From a checkpoint of a small transformer trained on Wikipedia: skips across layers.
Each number is 128 + 24 x the weight over its row's rms, rounded and kept within 0 to 255. Layers, rows and columns count from 0. The size above them is the row's rms in percent of the matrix's.

# layer 3 MLP down, 64x256, rms 0.566, rows 0-53, columns 128-255
size [ 84  93  91 102 104  99  98 105  96 107  99  96 103 101  90 113 110  87 105  94  99 101 125  95 104  89  91 103 101 105 105 107 103 100  98 105  94 100 111 114 101  95 106 107 102  90  96  96  97  92 106 103 104  92]
[[128 119 150 160 108 129 108 126 115 141 137 165 128 133 143 120 174 140 119  89 147 132 183 117 115  76 130 140 138 116 104 125 123  84  95 120 136 129 117  91 127 128 143 101 143 140 103  97 127 147 171 146  97 166 148 122 118 131 115 134 119 143 157  98  97 126 121 125 108 150 103  93  83 153 192 155  98 120 137 116 150 120  96 168 127 134  84 139 166 169 133 105  82 165  79 151  54 114 131 139 108 105 145  83 158 160 148 158 148 114  60 109 132  76 117 120 165 139 129 129 131 135 118 165  93 122  88 153]
 [128 141 107  90  69 144 115 165 142 122 163 121 128 106 131 141 118 104 146 103  92 133 145 141 125 189 117  92 111 186 107 138 127 188 114 133 163 111 120 132 110 120 131  89 140 126 159 107 130 111 139  90  92  85 163 141 142 123 133 122 117 152 136 111 145 178 136 140 172  85 153 149 106  87 123 162 146 101 143 125 112 116 116  58 132 115 154 162 143 145 115 107 127 114 126 135 138 136 159 146 120 148 123 116 109 148 157 124  95 108  82 157 152 160  99 115 171 111 142 159 124 136 100 151 132 116 138 149]
 [142 114  96 113 125 162 153 113 104 124 136 107  93 162 144 165 132 122 114  74 135 131 137 166  87 101 148 109 108 170 192 172 130 159 103  85 149 118 156 163 156 128 139 106 117 146 123 107 126 142 117 117 128 141 147 125 149 112 108 134 124 120 122 122 161 125 112 121  82 148 134 126  81 149 104 150 128 105 114 150 122 132 137 108 136 110 116 134 179 119 116 151 112 121  95 119 109 123 113 180 123 116 117 124 186 132 127 132 150 102 114 124 181 129  59 143 157 132 148 179 146 106 135  98 110 126 105 119]
 [131 147 122 106 131 100  70 148 133 119  88 134 147 130  91 145  87 117 119 141 134 131  76 141  84 130 130 111 133 133 115 124 152 132 108 133 119  84 115 129 131 131 150 147 130 148 137 147 138 127 106 135 130 141 161 159 140 158 151 162 105 133 109 106 101 135 144 165 123 128  58 112 116  92 183 120 135 153 115 126 144 137 122 152 130 117 148 141  95 110 111 137 149 157 110 112 134  98 112 109 121 118 125 120 132 120  98 109 133  96 169 137 138 143 146 103 118 109 158 171 114  84 162 136 113 104 169 144]
 [124 143 128 131 128 134 126 163 130 131 175 121  90 166 161 151 113 122 131  92 115 148 117 137 153 138 156 158 147 112  89 157 170 144 157  98 147 137 116 108 158 132 117 131 149 146 144 125 176 113 118 141 151 136 134  97 177 147 142 126 146 157 110 132 131 135 140 149  85 117 146 135 139 131 133 148  93  75 107 112 126 150 163 146 128 125  99 140 146 151 162 179 145 132 163 107 162 124  95 116 109 108 153 144 107 102 124 189 156  82 136 173 137  96 158 141 114  98 176 141 136 112 189  87  92 136 107 149]
 [110  90 148 137 115  81 136 159 134 153 140  92 138 115 153 137 154 101  72 139 104 171 155 150 109 105 167 137 129 144 173 137 171 148 125 151 126  78 129 123 207 158 113 124 149 110 144  94 135 142 126 152 107 170  78 141 125 118 111  93 154 151 145 111 129 129 147 133 147 118 122 135 160  76 113 126 126 129 111 128  77 118 117 132 126 160  97 113 111 136 130 126 127 108 139 163 123 155 134 110 120 140 141 134 135 143 144 120  86 159  85 125 100 162 179 128 139  97 146  90 107 135 158 104 119 109 100 156]
 [131 141 156  92 154 116 153 117 137 102  97  99 123 151  95 127  86 165 159 159 140  88 114 155 131 139 133 110 165 148 134 149 111 138 139 111 160 116  93 138 135 116 102 134  90 160  82 119 120 131 114 178 109 107 141 158 109 124 139 119 137  89 101 145 166 150 153 110 149 113 133 167 146 156 109 103  78 131 103 138 158 154 107 147 130 117 133 125 139 139 130 129 162 150 123 118 124 153 119 100 176 144 103 124 134 119  95 115 167 138  95  93 122 164  96 188 107 143 122 134  98 131 145 153  72 151 124 148]
 [140 143 151 155 101 148  73 153 132 138 105 155 143 133 120 112 134 101  85 116  96  89 148 122 134 141 154 168 138 139 137 152  86 171 102 161 141 125 114 116 108 121  70 145 130 130 108 124 114 182 137 166 111  98 123 152 116 113 142 189 136  92 130 116 165 155 108  92 158 143 116 164 137  99 133 148 105 137  56 147 103 150 138 137 124 140 136 143 155 141 109 132 140  85 101 145 116 149 167 120  84 155 120  88 114 142 143  85 142 114 129 110 144 157 120 115 109 200 101 111 103 117 109 150 110 135  75 103]
 [122 155 142  90 119 163 171 129 107  95 113 125  79 168 132 156 130 135 113 129 118 139 131 141 113 133 163  75 127 187 103 133 121 138 131 114 136 106 165 149 124 117 118  97 134 128 118 142 148 135 116 157 133 108 110 131 139 136 107 127 132  97 160 136  86 120 133 111 140 169 153 144  61 124 116 125 134 112  98 129 162 137 149 134 124 145 147 138 124 136 101 132 142 124 160  91 159 121 152 184 153 122 129 141 168 151 106 122 127 129  86 141 178 106  95 115 135 112 174 118  81 135 106  96 144 125 162 128]
 [117 114 146 139 162 111 133 145  84 135  75 108 144  92 127 130 133 145 147 100 141 118 181 136 148 159 138 122 104 142 113  87 110 140 138 170 108 130 141 170 101 130 166 139 103 131 103 147 142 146 198 170 112 125 125 129 142 126 152 112  92 135  96 105 130 103 129 155 177 124 124 117 141 112 139 158 105 103 120 148  94 119  99  74 130 148 156  87 144 133 111 116 171 133 139 179 119 159 164 136  88 118 154  94 138 148 129  94  97 134 138 151 117 140 123 117 125 150 153 125 154 170 103 112 138 144 127 101]
 [150 116 109 113 140 118 121 113  87 134 152 104  84 139 101 109  82 110 139 149 158 125 142 133 104 104 128 109 103 159 116 162 165 155 143  88 115 131 165  89 141 102 120 127 101 132 130 138 135 132  95 145 153 120 179 135 149  89 103 174 110  78 125 122  88  91 103 138 129 103  99 187 126 136  92 134 157 110 118  87 117 122 122 109 130 122 114  93 131  94 129 108 109 116 183 112 136 108 129 144 148 107  81 119 110 155  99 152 141 103 129 121 126 115 177 141  85 146 157 106 106  79 153 153 133 150 110 151]
 [181 140 112  77 137 139 147 158 110 160 142 116  72 111 126 132 109  94 146 116 124 122 122 123 136 147 150 156 137  86 126 111 155 136 155 128 142 140 124 130 104 110 110 128  92 163 109 117 110 112 119 140 188 139 138 115 163 109 140 162  99 151 147 125 130 146  98 151 117 141 136  78 145 137 159 155 135 132 109 181 137  81 159 187 125 115 147 126 111  89 133 130 103 106 140 108 154 113 111 158 148 111 122  98 137 132 139 104 124  98 113  91 112  92 130 127 134 148 116 129 102 132 178 104 150 143 133 103]
 [125 119 180 134 110 122 103 133 145 152 129 116 123 136 132 130  93 141 133 108 155 138 136 147 125 114 133 105 165 107 118 126 134  71 137 143 131 116 149 114 145 170 185 125 100 150 103 141 183 152 105 139 113 131 145 110 118 175 102 112 131 141 114  99 125 109 174 113 144 142 125  87 162 104 123 153 119 115 118 127 118 121  92 172 131 126 125 127 127 182 131 127 119 113 135 148 137 102 128 133 133 125 138 134 116 161 145 174 146 110 123  84 125 133  98 146 104 107 144 114 131 125 122 118 118 119 141 137]
 [113 168 157 126 126 104 123 118  84 131 131 192 155 143 110 157  78 135 151 123 147 100 143 181 160 144 142  98 103 137 106 133 118 121 132 114  99 119 131 102 155 123 159 134 162  90 155  96 185 102 124 107 151 133 144 113 148 109  90 126 147 115 115 139 115  92 116 136  94 146 165 134 129 129 163 119  76 127 126 142 113 138 136 101 135 159 176 106 110 149 143 137 150 128  83 117 166 123 118 155 191 111 121  71 114  99 153 125 129 123 162 106  90 127 113 115 150 111 134 136 104 106 151  81 103  74 103 175]
 [102 139 161 135 109 171 147  87 124 125 126  98 111 104 139 116 169 131 162 132 129 116 127 131 145 142 125 147  99 151 112  91 148 118 115 166 123 114 121 191 131 141 111 111 153  88 155 122 144 117 152  67 128 172 166 173 139 178 127  95 134 163 146 145 169 137 155 147 107 145 147 124 155 135 132 134 120 174 130  87 138 101 122  92 127 137 131 119  97 122 144  91 100  82 111 172 109 148 135 106 104 147 138 135 118  98 123  87 137 114  90 131 114 102 101 128 124 120 172 135 151 103 123 108 122  99 127  86]
 [ 96 120 152 145 150 105  76 172 153 133 144 150 167  92 141 127 135 119  89 118 189 118 149 133 166 101 156 112 155 138  95 109 160 150 109 122 143 109 152 102 160 169 123 134  89 104 110 143 150 146 173 141 131 130 121 142 107 130 181  98 135 122  84  99 117 108 126 154 125 133 138 141 107 122 132 107 106 116 133 130 141 167 117 125 124 134 152  99 139  97 150 140 133 135 147 173 136 133 123 151 117 160 129 120 115 138 113 124 129 155 132 109  91 170  99 143 148 123 134 160 127  76  84 158 121 156 114 161]
 [139 140 107 139 147 115 132 125 131 142 100 145 141 143 141 127 168 124 100 131 108 119 105 202 117 167  95  70 129 104 138 144 104 111 152 115 161  92 146  72 121  81 133 171 153 104 122  75 145 123 108 130 150 114 111 100 127  98 107 124 136 145  85 178  95 131 135 173 123 109 140 174 156 180 122 129  95 122 115 144 134 129 109  94 128 136  68 142 150 139 145 135 155 134 118 105 119 130 145 152 128 154 144  82 131 103 163 152 154 140 162 109 146 119 120 126 150 155 101 154 154 121  99 141 128 123 108 140]
 [148 122 155 149 114 129 116  84 136 136 112  92  97 120 150 157 141 120  83 120  96 128 125 127  71 141 108 108 169 115 128 119 109 120 142 168 138 114 138 118  86 141 162  88 132 113 111 117 101 115 128 147 104 102 113  95 145  79 146 188 130 168 131 133 136 145 102 123 140 135 105 165 143 157 130 147 137 151 162 145 136 167 147 141 129 104 167 136 115 145 129 126 168 135 100 132 149 124 158 126 134 143 121 111 146 154 101 129 123 151 113 136 182 140 110 101 140 137 129 136 153 165 146 152 161 135 134 145]
 [117 143 148 157 139 110 123 132  91 148 129 152 119 103 128 158 117 140 105  95 132 118 157 125 104  84 161 120 120 101 105 139 124  99 120 133  79 123 132 102  89 152 152 141 114 140 120 160 101 107 149  68 104 112 123 134  75 108 137 104 110 116 146 107 119 102 109 120 118 114  91 128 145 124 136 143 143  88 103 124 137 109  93 171 124  91 201 148 108  98 108  91 137 121  94  88 124 151 192 107 118 126 162  88 109 141 142  97 110 140 132 123 135 137 149 121  89 153 107  96  95 165 108 116 170 133 141 145]
 [134 147 167 131 117 134 135 124 151  96 150 151 124 166 156 192 113 123 143 110 143 121 133 135 138 136 144 114  94 168 156 125 145 151 115  90 186 106 116 154 171 126 104 149 122 189 168 106 138 123 126 150 136 135  81 158 168 135 130 108 180  94 112 152 139 121 130 127 139 118 142 190 128 139 133 126 126 140 117 140 130 130 132  87 129 158 132 113 111 161  91 160 136 140 127 143 154 122 131 154 105 164 133 137 126 138 126 138 126 115 101 144 126 104  82 142 134 116 158 139 170 152 116  82 107 151 101 149]
 [180 115 116 137 117 163 139 132  91 106  90 147 115 102 111  87 166 149 110 134 108 103 130 106 138 132 133 132 105 141 110 136 103 130 105 162  95 165 114 121  75 118 132 123 124 143 120 125 115 137  91 123 123 114 180  99  97 141 108 177 120 118 159 126  90 128 101 150 130 147 117 123 144 115  94 123 170 149 160 161 121 151 120 116 124 137 134 137 126 201 136  97 123 117 138  89  99 111 139 132 164  86  99 124 115 113 103 151 142 131 155 134 110  95 102 152 129 124 142 145 128 152 130 189 138 103 169 117]
 [156 128 143 149 138 119 106 145 100 103 117 116 127 116 153 131 110 120 114 144  81 132 106  93 114 132 119 148 198 120 164 102 136 151 131 128 106 148 127 168 101 137 138 101 113 168 151  96 117 151 117 144 157 121 133 126 121 130  98 158  98 134 180 123 117  87 138 131 117 100 115 134 151 115 146 155  86 115  68 164 110 128 147 191 125 100 146 162 112 148 104 158 133 119  74  86 100 143 137 103 141 103 119  93 137 154 107 102 126 133 116  86 121 180 142 182 104 128 112 125 111 173 191 147 115 101 131 128]
 [ 90 130 124 135  90 126 124 131 139 164 100 129  94 146 110  92 117 138 128 150 137 106 116 156 119 161 103 117 133  94 132  92  88 135 138 180 109 169 124 124 104 148 133 138 147 104 140  92 108 110 147 124 116 119 119 118 148 111 128 110 113 137 143 141 129 174 136 113 148 176 124  97 162 154 137  98  68 144 101 125 138 121 130  96 126 103 127 126 135 150 128 113 133 130 144 173 157 184 154 151 113 162 161 115 144 157 131 116 141 139 128 124 167 131 114 146 155 117 115 125 164 112 120 132 121 136  79 128]
 [148 120 177 176 132 128 135 124 136 147 106 138 131 127 111 186 160 108 118  71 136 123 178 108 172 145 146 145 138 175 122 106 128 141 129 146 172 173 128 161 115 144 160 151 169 119 155 107 120 154 147 153 153 120 110 120  94 167 142 115 127 109  86 106 160 159 134  80 142 136 131 147 129 133 114 161 123 130 129 118 163 111 149  81 122 161 143  96 114 110 132 145 145 109 113 115 114 158 128 120 133 133  99 150 126 118 136  90 120 150 110 143 147 171 112  94  93 140 142 124 145 120 131 127 119 132 143 150]
 [128 120 168 144 127 124 156 158 175 110 139 104 128 119 161 103 178  77 141  97 145 117 131 130 120 150 140 157 122 156 102 105 157 139 100 114 151 137  82 144 176 142 157 176 140 117 129 137 122 167 104 149 108 145 113  90  66 115 120  90 129  88 106  76 124 110 165 119 123 136 118 110  99 126  81 152 133 131 116 128 152 102 138 162 129 112  75 108 104 141 157 145 119 119 102 113 128 130 103  68 121 119 126 113  76  53 127 157 131 124 175 143  79 112 181 129 106 116 132 141 128  75 114 113  92 146 104 104]
 [153 138 105 112 158 136 164 164 133 120 148 114 119  85 124 158 174 165 142  98 138 103 135 127 158 144  86 149 107 145 105 108 131 108 125  62 116 158  84 141 174 122 111 158 108  97 144 161 139 129 113 131 129 126 154 142 104  83  93 147 150 145 133 111 163 140  98 151 135 158  83 126  86 122 150 108 107 156 151  77 186 126 137 101 129 146 125 132  86 127 133 156 151 129 109 141 116 109 103 138 138  96 138 160 162 151 142 137 111 121 128 103 135  77 127 120  99  98 159 124 154 111 163  80 162 105 139 132]
 [119 122 111  96 173 129 107 127 150 147 132 112 117 109 147 142 152  85 142 162 107 132 152 163 126  80 119 138 117 148 159 139 140 120 154 150 133 155 158 119 125 112  96 134 153 157 110 156 128 112 144 131 121 132 153  95 163 168 111 127  90  94 122  99 106 144 157 120 109 162 110 129 136 110 135 152 111  88 124 115 141  75 129 167 125 108 154 139 141  92 139 159 121 122 117  82 108  90 142 133 134 105 151 145 107 147 112 120  81 131 159 139 118 178 142 120 109 107 154 127  93  83 161 112 121 143 163 123]
 [148 131 132  99 131 137 123 165  82 166 153 141 135 143 111 133 111 162 162  98 141 133 145 157 162 163 115 135 136 159 118 159 154 145 146 103 164 178 140 145 164 135 125 124 177  92 132 144 157 102 138 150 117 116 126  70 144 119 167  97 133 128 152 109 145 150 124 142 100 126 184  97 167 170  96 140  93 120 124 129 173 116 119 120 122 174  81 132 116 174 142 133 121 171 151 139 159 111  88 121 105 100 126 148 115 137 132 145  91 147 116 124 164 149 148 141 173 139  87 181 133 165 134 146 112 134 149 142]
 [145 146 132  96 156 115 147 150  88 149 128 110 124 121  75 112 145  93 120 137 156  85 129 142 103 103 157 131 111 119 111 117 104 121 153 133 115 164 128 109 131 120 130 127 119  76 101 156 107 180 149 119 105  55 162 100 128 107 135 143 130 133 151  71 106 113 151 173 121 134 120 127  94 120 103 105 116  97 120 122 157 143  88 132 127 100 104 113 139 132 143 102 122 140 152 115  88 140  99  89  89 132 104 131 147  89 110 133  96 122 143 115 150  49 138 128 153 165 140 130  95  75  99 144 179 166 103 112]
 [139 119 119 144 136 130 165 141 193 123 151 175 108 127 154  89 124 154 153 141  97 102 120 114 141  94 139 138  99 155 158 113 154 149 123 131 105 132 126  87 135  95 119 133 149 132 112 131 126 150 173 120 105 124 113 136 148 127 183 129  43 173 120 146 141 141 159 105 118 114 147 174 167 129 111 108 135 111 126 182  89 103 150 138 124 178 137 107 124 184 138 123 148 163  97 120 131 150 114 110 162 133 145 159  80 147 152 166 137 148  93 127 151  97 145 155 138 149 125 125 147 113 159 141  72  93 140 136]
 [142 127 114 125 111 107 157 108 160 147 104  94  96 133 114 111 145 106 122 125 131  84 140  88 113  94  75 115 119 105 157 125 129 149 169  86 138 130 178 138  73 116 166 120 167 131 102 140 102 128 128 153 161 164 135 120 172 147 127 131 105 175 111 143 176 113 144 120 140 100 154 130 137 134  93 147 101 109 113 111 138 106 124 133 130  99 176 140 142 143 121 105 144  63 127 125 118 142 130 154 104 107 148 156 125 205 117 155 128 129 131 115 162 108 132 141  92 158 144 123 190 139 120 178 174 160 126 129]
 [178 125 133 115 109 132 124 127 147 130 139 129 149 122 104 132 128 113 131 116 154 133  69 142 112 101 147 170 108 183 159 150 118 154 146 146 142  97 164 146 135 131 181 180 117 135 148 152 153 142 115 178 114 117 119 106 125 160 132 139 131  91 132  95 148  99 138 108 120 154 128 125 100 129 121 103 128 146 139 145 111 116 103 135 127 136 148 110 171  89 143  87 121 125 139 126 100  89 122 154 131  95  40  89 144 129 132 126 152  75  83 141 127  72  98 135 155 141 167 125 135 110 147 140 142 134 126 105]
 [115 129 131 136 145 128 171  92  93  89 126 133 153 138 106  96 125 122 166 139  99 159 155 154 110 136 152 138 103 147 134 101  82 136 119 161 122 128 121 167 187 125 160 147 112 104 136 100 125 136 129 116 122 157 126 161 148 162 104 128 143 177 108  78 163 156 159  93  95 126 103 151 153 110 136 106 155 130 149 124 150 138 107 138 125 148 153 136 184 127 165 149  89 130 128 142 128 127 135  78 104 127 124 118 106 152 103 114 118 134 153 135 203 153 113 148 103 134 159 138 157 102 161  51 107 112 137 160]
 [129 116 157 131 112  98 120 169 137 113 136 129 169 124 111 177 154 101  70 104 118 128  86 146 117 127 155 146 157 137 149 134 140 138 110 141 170 157 109 123 168 135 156 143 130 154 156 162 130 190 126 152 125 164 101 133 125 177 110 107 144  93 128  64  89 121 141 110 120 108 150 142  73 132 136 137  96 114 124 129 130 115 106 182 127 100 116 102 116 128 106 149  36 125 151 117 128 115 150 133  94 106 104 106 158 167 159 132 112 129 152 133  83 141 160 145  97 117 184 103 120  76  94 138 168 122 135 137]
 [128 141 112  96 156 141  87 107 134 107 109 123 153 126 120  87 155 113 158 140 127 155 156 117 102 127 132 114  95 152  67 103 132 141 142 103 137  91 164 114 136 114 171 112 154 107 144 153 124 123 156 116 147 155 118 171 163 137 113 126 121 147 117 147 130 160 160 119 105 136 147 137 168 109  89 133 117 132 141 164 147  92 108 136 131 113  97 106 168  93 156  83 139 106 119 152 102 111  76 102 174 104 138 111 108 161 120 123 122  92 131  71 111 101 157 160 145 111 119 133 176 141 127 134 115  93 166  95]
 [136 174 126 123 100 130 145 164 155  98 147 118 110 111 141 146 115  96 128 132 119 119 122 110 142 105 148 170 104 136 111 137 155 164 118 128 134 140 119 168 148 143 122 125 129 110 138 114 158 105 101 143 141 168 137 141 161  81 136 103 107 145 130 151 141  89 134 152 151 133 135  68 134 109 115 176 140 110 157 120 113 107 133 139 129 119 146 104 110 136  86 153 171 144 134 159 152 114 123 108 144  93 119 131 130 111 103 130 112 110 141 132 144  71 136 126 157 114 106 115 118 125 145 109 113 142 143 110]
 [151 130 143  86 109 130 107  85 164 155  95 122 107 109 100 110 154 111 125 159 104 103 124 114 112 105  97  95 155 137  92 129 112 149 113 119 112  97 126  85 129 123  98 144 123 151 175 113 105 102 125 134 125 151 143 116 120 119 118 132 104  88 163 178  76 139 131 167 122 114 173 106  74 180 127 117 121  91 148 136 117 132 138 138 134 148  95 116 132 132 148 114 112 133 100 118 149 109 132 150 117 139  82 103 148 151 115 122 141 101 134 172 130 143 105 109  98  88 103 134 132 163 123 150 130 122 150 121]
 [145 104 162 109 150 145 107 135  98 157 128 148 111 175  95 121 122 131 114 136 152 142 152 178 149  95  99 159 125 166 133 142 153  90 103 139 124  86 121 125 145 108  96 148  79 106  97 161 154 159 112 104 123 129 174 137  69 149 114 103 136 131 161  97 111 108 149 162 126 123 136 173  98 174 125 107 125 139 147 128 155 125 184 141 131 184  84 114 149 109 168 120 100 127 153 120 127 109  95 120 118 142 122 152 125 140 145 137 150 112 124 110 121 122 121 141 128 118 156 114 161 101 121 131  71 122 127 104]
 [126 156 110 107 188 101 114 124  68 129 144 115 116 130 107 178 108 125 138 118 125 124 136  77 108 124 129 110 129 119 145 130 188 125 158 120  97 175 110 110 130 133 143 132 109 117  99 130  86 136 113 104 111 161 122 144 124 188 100 127 116 104 170 106 122  89 151 131  95 108 146 162 141 116 144 114 161 101 123 108  93 139 175 139 127 117 143 135 130  75  68 113  97 145 142 153 114 134 150 142 138  85 160  93 104 130 124  82 125 101 106 142 119 163 149 165 141 117 124 110 128 141 127 163 157  93 100 144]
 [139  67 140 138 108 142 124 133 183 103 121  87 112  88 112 125 181 100 137  96 130 144 123 141 107 130 132 142 123  52 124 129 113  99 131 117 111 137 146 104  81 103 176 123  77 131 159 167 138 123 149  67 136 142 113 117 154 141 143 124 149 116 130 127 122 147  77 119 132 103 141 133 144 121 113 174 132 161 153 109 131  96 144 135 128  96 122 113 139 114 117  92 132 124 125 116 116  90  71 105 113 117 140 139 130 116  98 128 118 173 140 126 119 118 160  94  98 148 135 141 149 159 115 177 149 120 129 105]
 [124 128 143 178  81 191 108 115 134 120 150 132 138 148  97 128 161 143 143  81 164 120 155 136 115 128  95 104 153 133 124 122 129 118 109 137 127 102 190  90 116 141 129 130  92 123 121 150 162  86 165 121  93 160 107 104 103  82  84  87 122 106 159 137 122 103 103  89 113 214 137 149  95 116  95 110 132 140 131 119 128 140 118 109 125  86 131 130 153 122 114 126 136 137 135 129 166 105 132 171 140  89  96 113 132 127 147 179 120 129 129 151 108 142 120 154 148 143 115 135 101 140 102  98 131 102 155 135]
 [153 113 132 143 103  97 129  89 162 162 144 124 111 119 133 150 100  81 151 105 169 157 161 119 145 157 128 125  79 125 146  92 132 178 130 141 127 113 155 118  92 143 146 138 180 128 138 157 121 115 123 134 119 137 133 158 180 129 152 135 142 132 101 132 133 133  80 121 159 166 103 163 121 193 108 123 139 110 132 160 110 125 131  48 123 135 149 139 112  99 166 119 134 133 166  99 139 129 167 192 105 108 157  95 107 168 125 103  88 114 142 153 131 138 153 118 148 138 128 115 144  94 173 127 179 161 129 160]
 [117  93 128 139 136 144 144  94  87 127 113 111 149 126 124 126 157 143 134 120 128 115 152 146 134 104 120 101 111 179 147 127  90 151  82 139 135 152 139 157 103  94 142  94 146 127 105  99 109 133 169 100 134  61 147  66 151 153 115  96 159 123 104 114 151 125 164  90 161  85  99 120 152 116 172 159 109 127 133  97 171 133 107 124 132 148 102 128  98 135 133 128 133  79  94 108 105 112 101 118 110 122 152 102 139 106 138  95 120 151  95 122 110 166 127 118 111 110 137  85 124 156 118 138 116 171 125 109]
 [146 117 116 164 117 117  70 143 121 117 122 107 115 169 130 173 136 122 138 174  93 131 143 113  68  97 177 107 143 145 148 162 130 150 136 133 140 117  84 117  96 109 113 111 128 131 103 123 102 162 120 136 167 139 130 135 166 124 113 135  96 151 120 145 120 136  97 100 121 127 108 136 120 133 140 152 132  99 135 172 150 122 137 116 130 134 127 139 125 152  61 129 164 128  96 133 114  81 139 120 110 142 136 156 115 125 102  84 139 178 165 118 162 116 150 131 127 135  83 100  76  93 155 133 142 122 166 152]
 [167 148 115 105 119 110 119 130 149 153 130 165 104 130  93 135  88 135 146  74 122 113 156  93 170 106 152 103 131 130 111 124 136 146 127 158 153 122 121 155 129 150 114  96 125 143  98 116  99  87 149  72 103 124 134 109 120 133 163 127 128 143 178 162 131 156 102 146 161 136 121  97 101 102  97 113 188 133 107 166 122 106 128 166 134 128 167 119 146 151  93 135 123 127 122 137  82 155 133 150  97 108 156 126 127 144 180 116 110 128  94 111 129 135 123 151 102 125  84 113  93 126 100 123 130 185 121  88]
 [179 118 109 147 124 143  93 110 123 116 135 141  90 148 103 137 138 105 124 142 130 136  96 134  88  73 174 146 111 137 163 124 132 146 127 112 134 110 131 160 108 165 150 169 118 193 100 113  95 141 160 110  95 133 126 133 174 107 160 130 156  82 132 158 105 134 135 131 114 131 117 148  97  96 126 125 108  87 112 131  87 159 119 134 126  84 155 105 151 100 120 126 124 153  97 167 115 129 149 130 113 145 132  82 106 129  95 122 153 177 121 119 125 110 142 156 117 134 110 130 122  99 101 158 138 153 135 147]
 [150 135 127  82 139 126 111 134 130 146 128 177 113 155 117 148 123 131 124 128 137  76 110 137 111 119 132 158 125 151 112 132 110 122 125 120 125 153 119 151 127  94 122 117 107 110 129 155 166 149 139 137 147  77 148 124 124  95 100 106 101 139 171 138 134 114  93 151  92 164 109 131 144 119  95 109 144 162 141 175 134 157 128 129 126 114 131  83  81 135  73 124 142 193 141 131 179 136 113  78 140 108  80 159 135 124 142 123 153 106 161 144 147 104 130 159 194 108 144 146 101 122 152 106 151 110 137 128]
 [134  88  69  79 107  94 132 131 118 117 110  96 117 128 143 140 113 114 157 121  99 146  91 111 143  91  83 124 137  94 155  92 152 160 149 130 148 102  92 114  98 106 137 121 176 138 139 131 133 135 129 182 132  87  97  82 149 181  97 143 111 110 118 118 151 134 127 114 123 116 125  81 133 129 127 137 112 138 135  47 165  88 170 140 126 133 146 105 109 131 144 116  75 143 162 103 169 100 133 127 147 114 130 201 109 142 117 135  92 118 110 137 114 111 145  97 135 114 103  77 120 124 148 130 125 147 179 121]
 [138 155  74 162 134 159 187 124 159 103 183 128  97 156 133 128 123 124 142 139  94 130 118 137 138 173 159 113 104 164 138 141 143 119 117 129 116 119 103 172 106  98 152 165 145 107 149 124 125 113 146 115 123  58 145 118 132 132 132 109 163 141 137 110 106 112 165  83 154 126 100 155 101 118 149 151 125 150 150  98 104 158 129 151 130 143  91 159 137 180 123 147 155 189 173 140 111 127 134 131 132 135 108 169 122 110 166  95 127 138 137 161 163 197 102 132 119 137 123 106 124 114 120 129 112 138 161 148]
 [153 124 143 122 124 122 144 113 196 141 101 126 126 139 178 126 151 153  92 117 174 120 120  92 166 149 132  99 102 143 111  98 121 148 136 112 151 116 109  98 114  67 169 138 139 149 155 110 131 140 120 180 154 133 139 106 160 138 116 143  93 151  86 124 142 100  78 135 155 145 129 120 121 142 122 143 144 117  91 160 178 118 107 108 128 149 134 149 158 138  75 152 160 146 149 103 115 135 172 105 134 144 129  89 159 148 162 161 115  87 110 143 146 132 136  69 147  85 126 138 178 125 154 142 115  98 125 101]
 [128 142 145 118  99 131 103 100 105 127 104 105  96 144 142 109 172  83 125  90 122 116 139 102 126 125  82 103 107 142 118 101 128 164 110  76 140 149 116 104 130  97 104 133 166 102 107 127 100 124 114 124 159  95  75 134  87 124  90 107  93 141 109 126 151  96 155 141 131  99 157 116 102 128  79  99 139 103  80  91  90 109 148 127 126 131 156  85 137  92 135 115 115  82 102 104  73 134 111 169 150 161 135 112  90 170  92 173 155 129 160 112 146 104 132 121 110 131 134 125 123 143  99 122 111 107 100 103]
 [104  73  74 138 120 120 133 119 154  84 138 138 121 136 152 155 110 196 152 140 104 185 113 143 111 114 110 151 142  92  92 133 129 103 111 132  73 110 108 136 128 105 117 157 158 161 175 129 123 135 118 148 110 156 131 144 106 146 126 128 156 150 150  78 177 102 152 146 107 117 151 101 136 138 148 150 136 116 142 138 119 114 126 172 136 151 123 118 118 134 151 119  85 170 128 160 104  92 128 104 156  82  76 166 124 131 132 134 124 131 141 140 143 165 171 105 162 101 148 122 175 103 141 141 154  92 151 133]
 [176 112  97 119 146 192 102 132 178 149 124 105 112 120 123  99 133 118 139 139 104 127 125 122  85  80 109 126 175 176 154 116 100  82 168  70 156 118 106 142 156  98 180 161 102 119  76 139 120 156 145 139  98 127 155 107  92  93  97 146 146 130 140 114 119 109 113  81 110 145  83 142  89 128  90 116 130 105 119 119 143 152 167 144 130 133 131 162 144 128 102 134 124 145 141 117 103 111 127 104 115  94 133 112 130 114 118 114 124 118 112  92 154 105 106  91 121  90 101 132 147 116 112 143 128 159 180 110]
 [132 111 110  89 175 162 127 120 137 136 106 120 145 126 109 164 174 129 137 133 118 153 129 121 129 108 134  84 125 114 156 105 116 131 129 148 109 133 135 103 137 114 119 125 171 161 142 192 107 131 138 159 123  44 127 124  74 116 125 121 120 101 131 151 116 147  81 151 182 191 114  92 103 111 104 153 151 142 179 115 124 131 154 153 130 133 118  78 150  76  98 133 180 119 128 120 170  91 107 104 158 105 122 164 154 158 140 139 132 126 199 123  98 113  87 128 131 110 140 111  95 122 124 120 127 109 134 133]]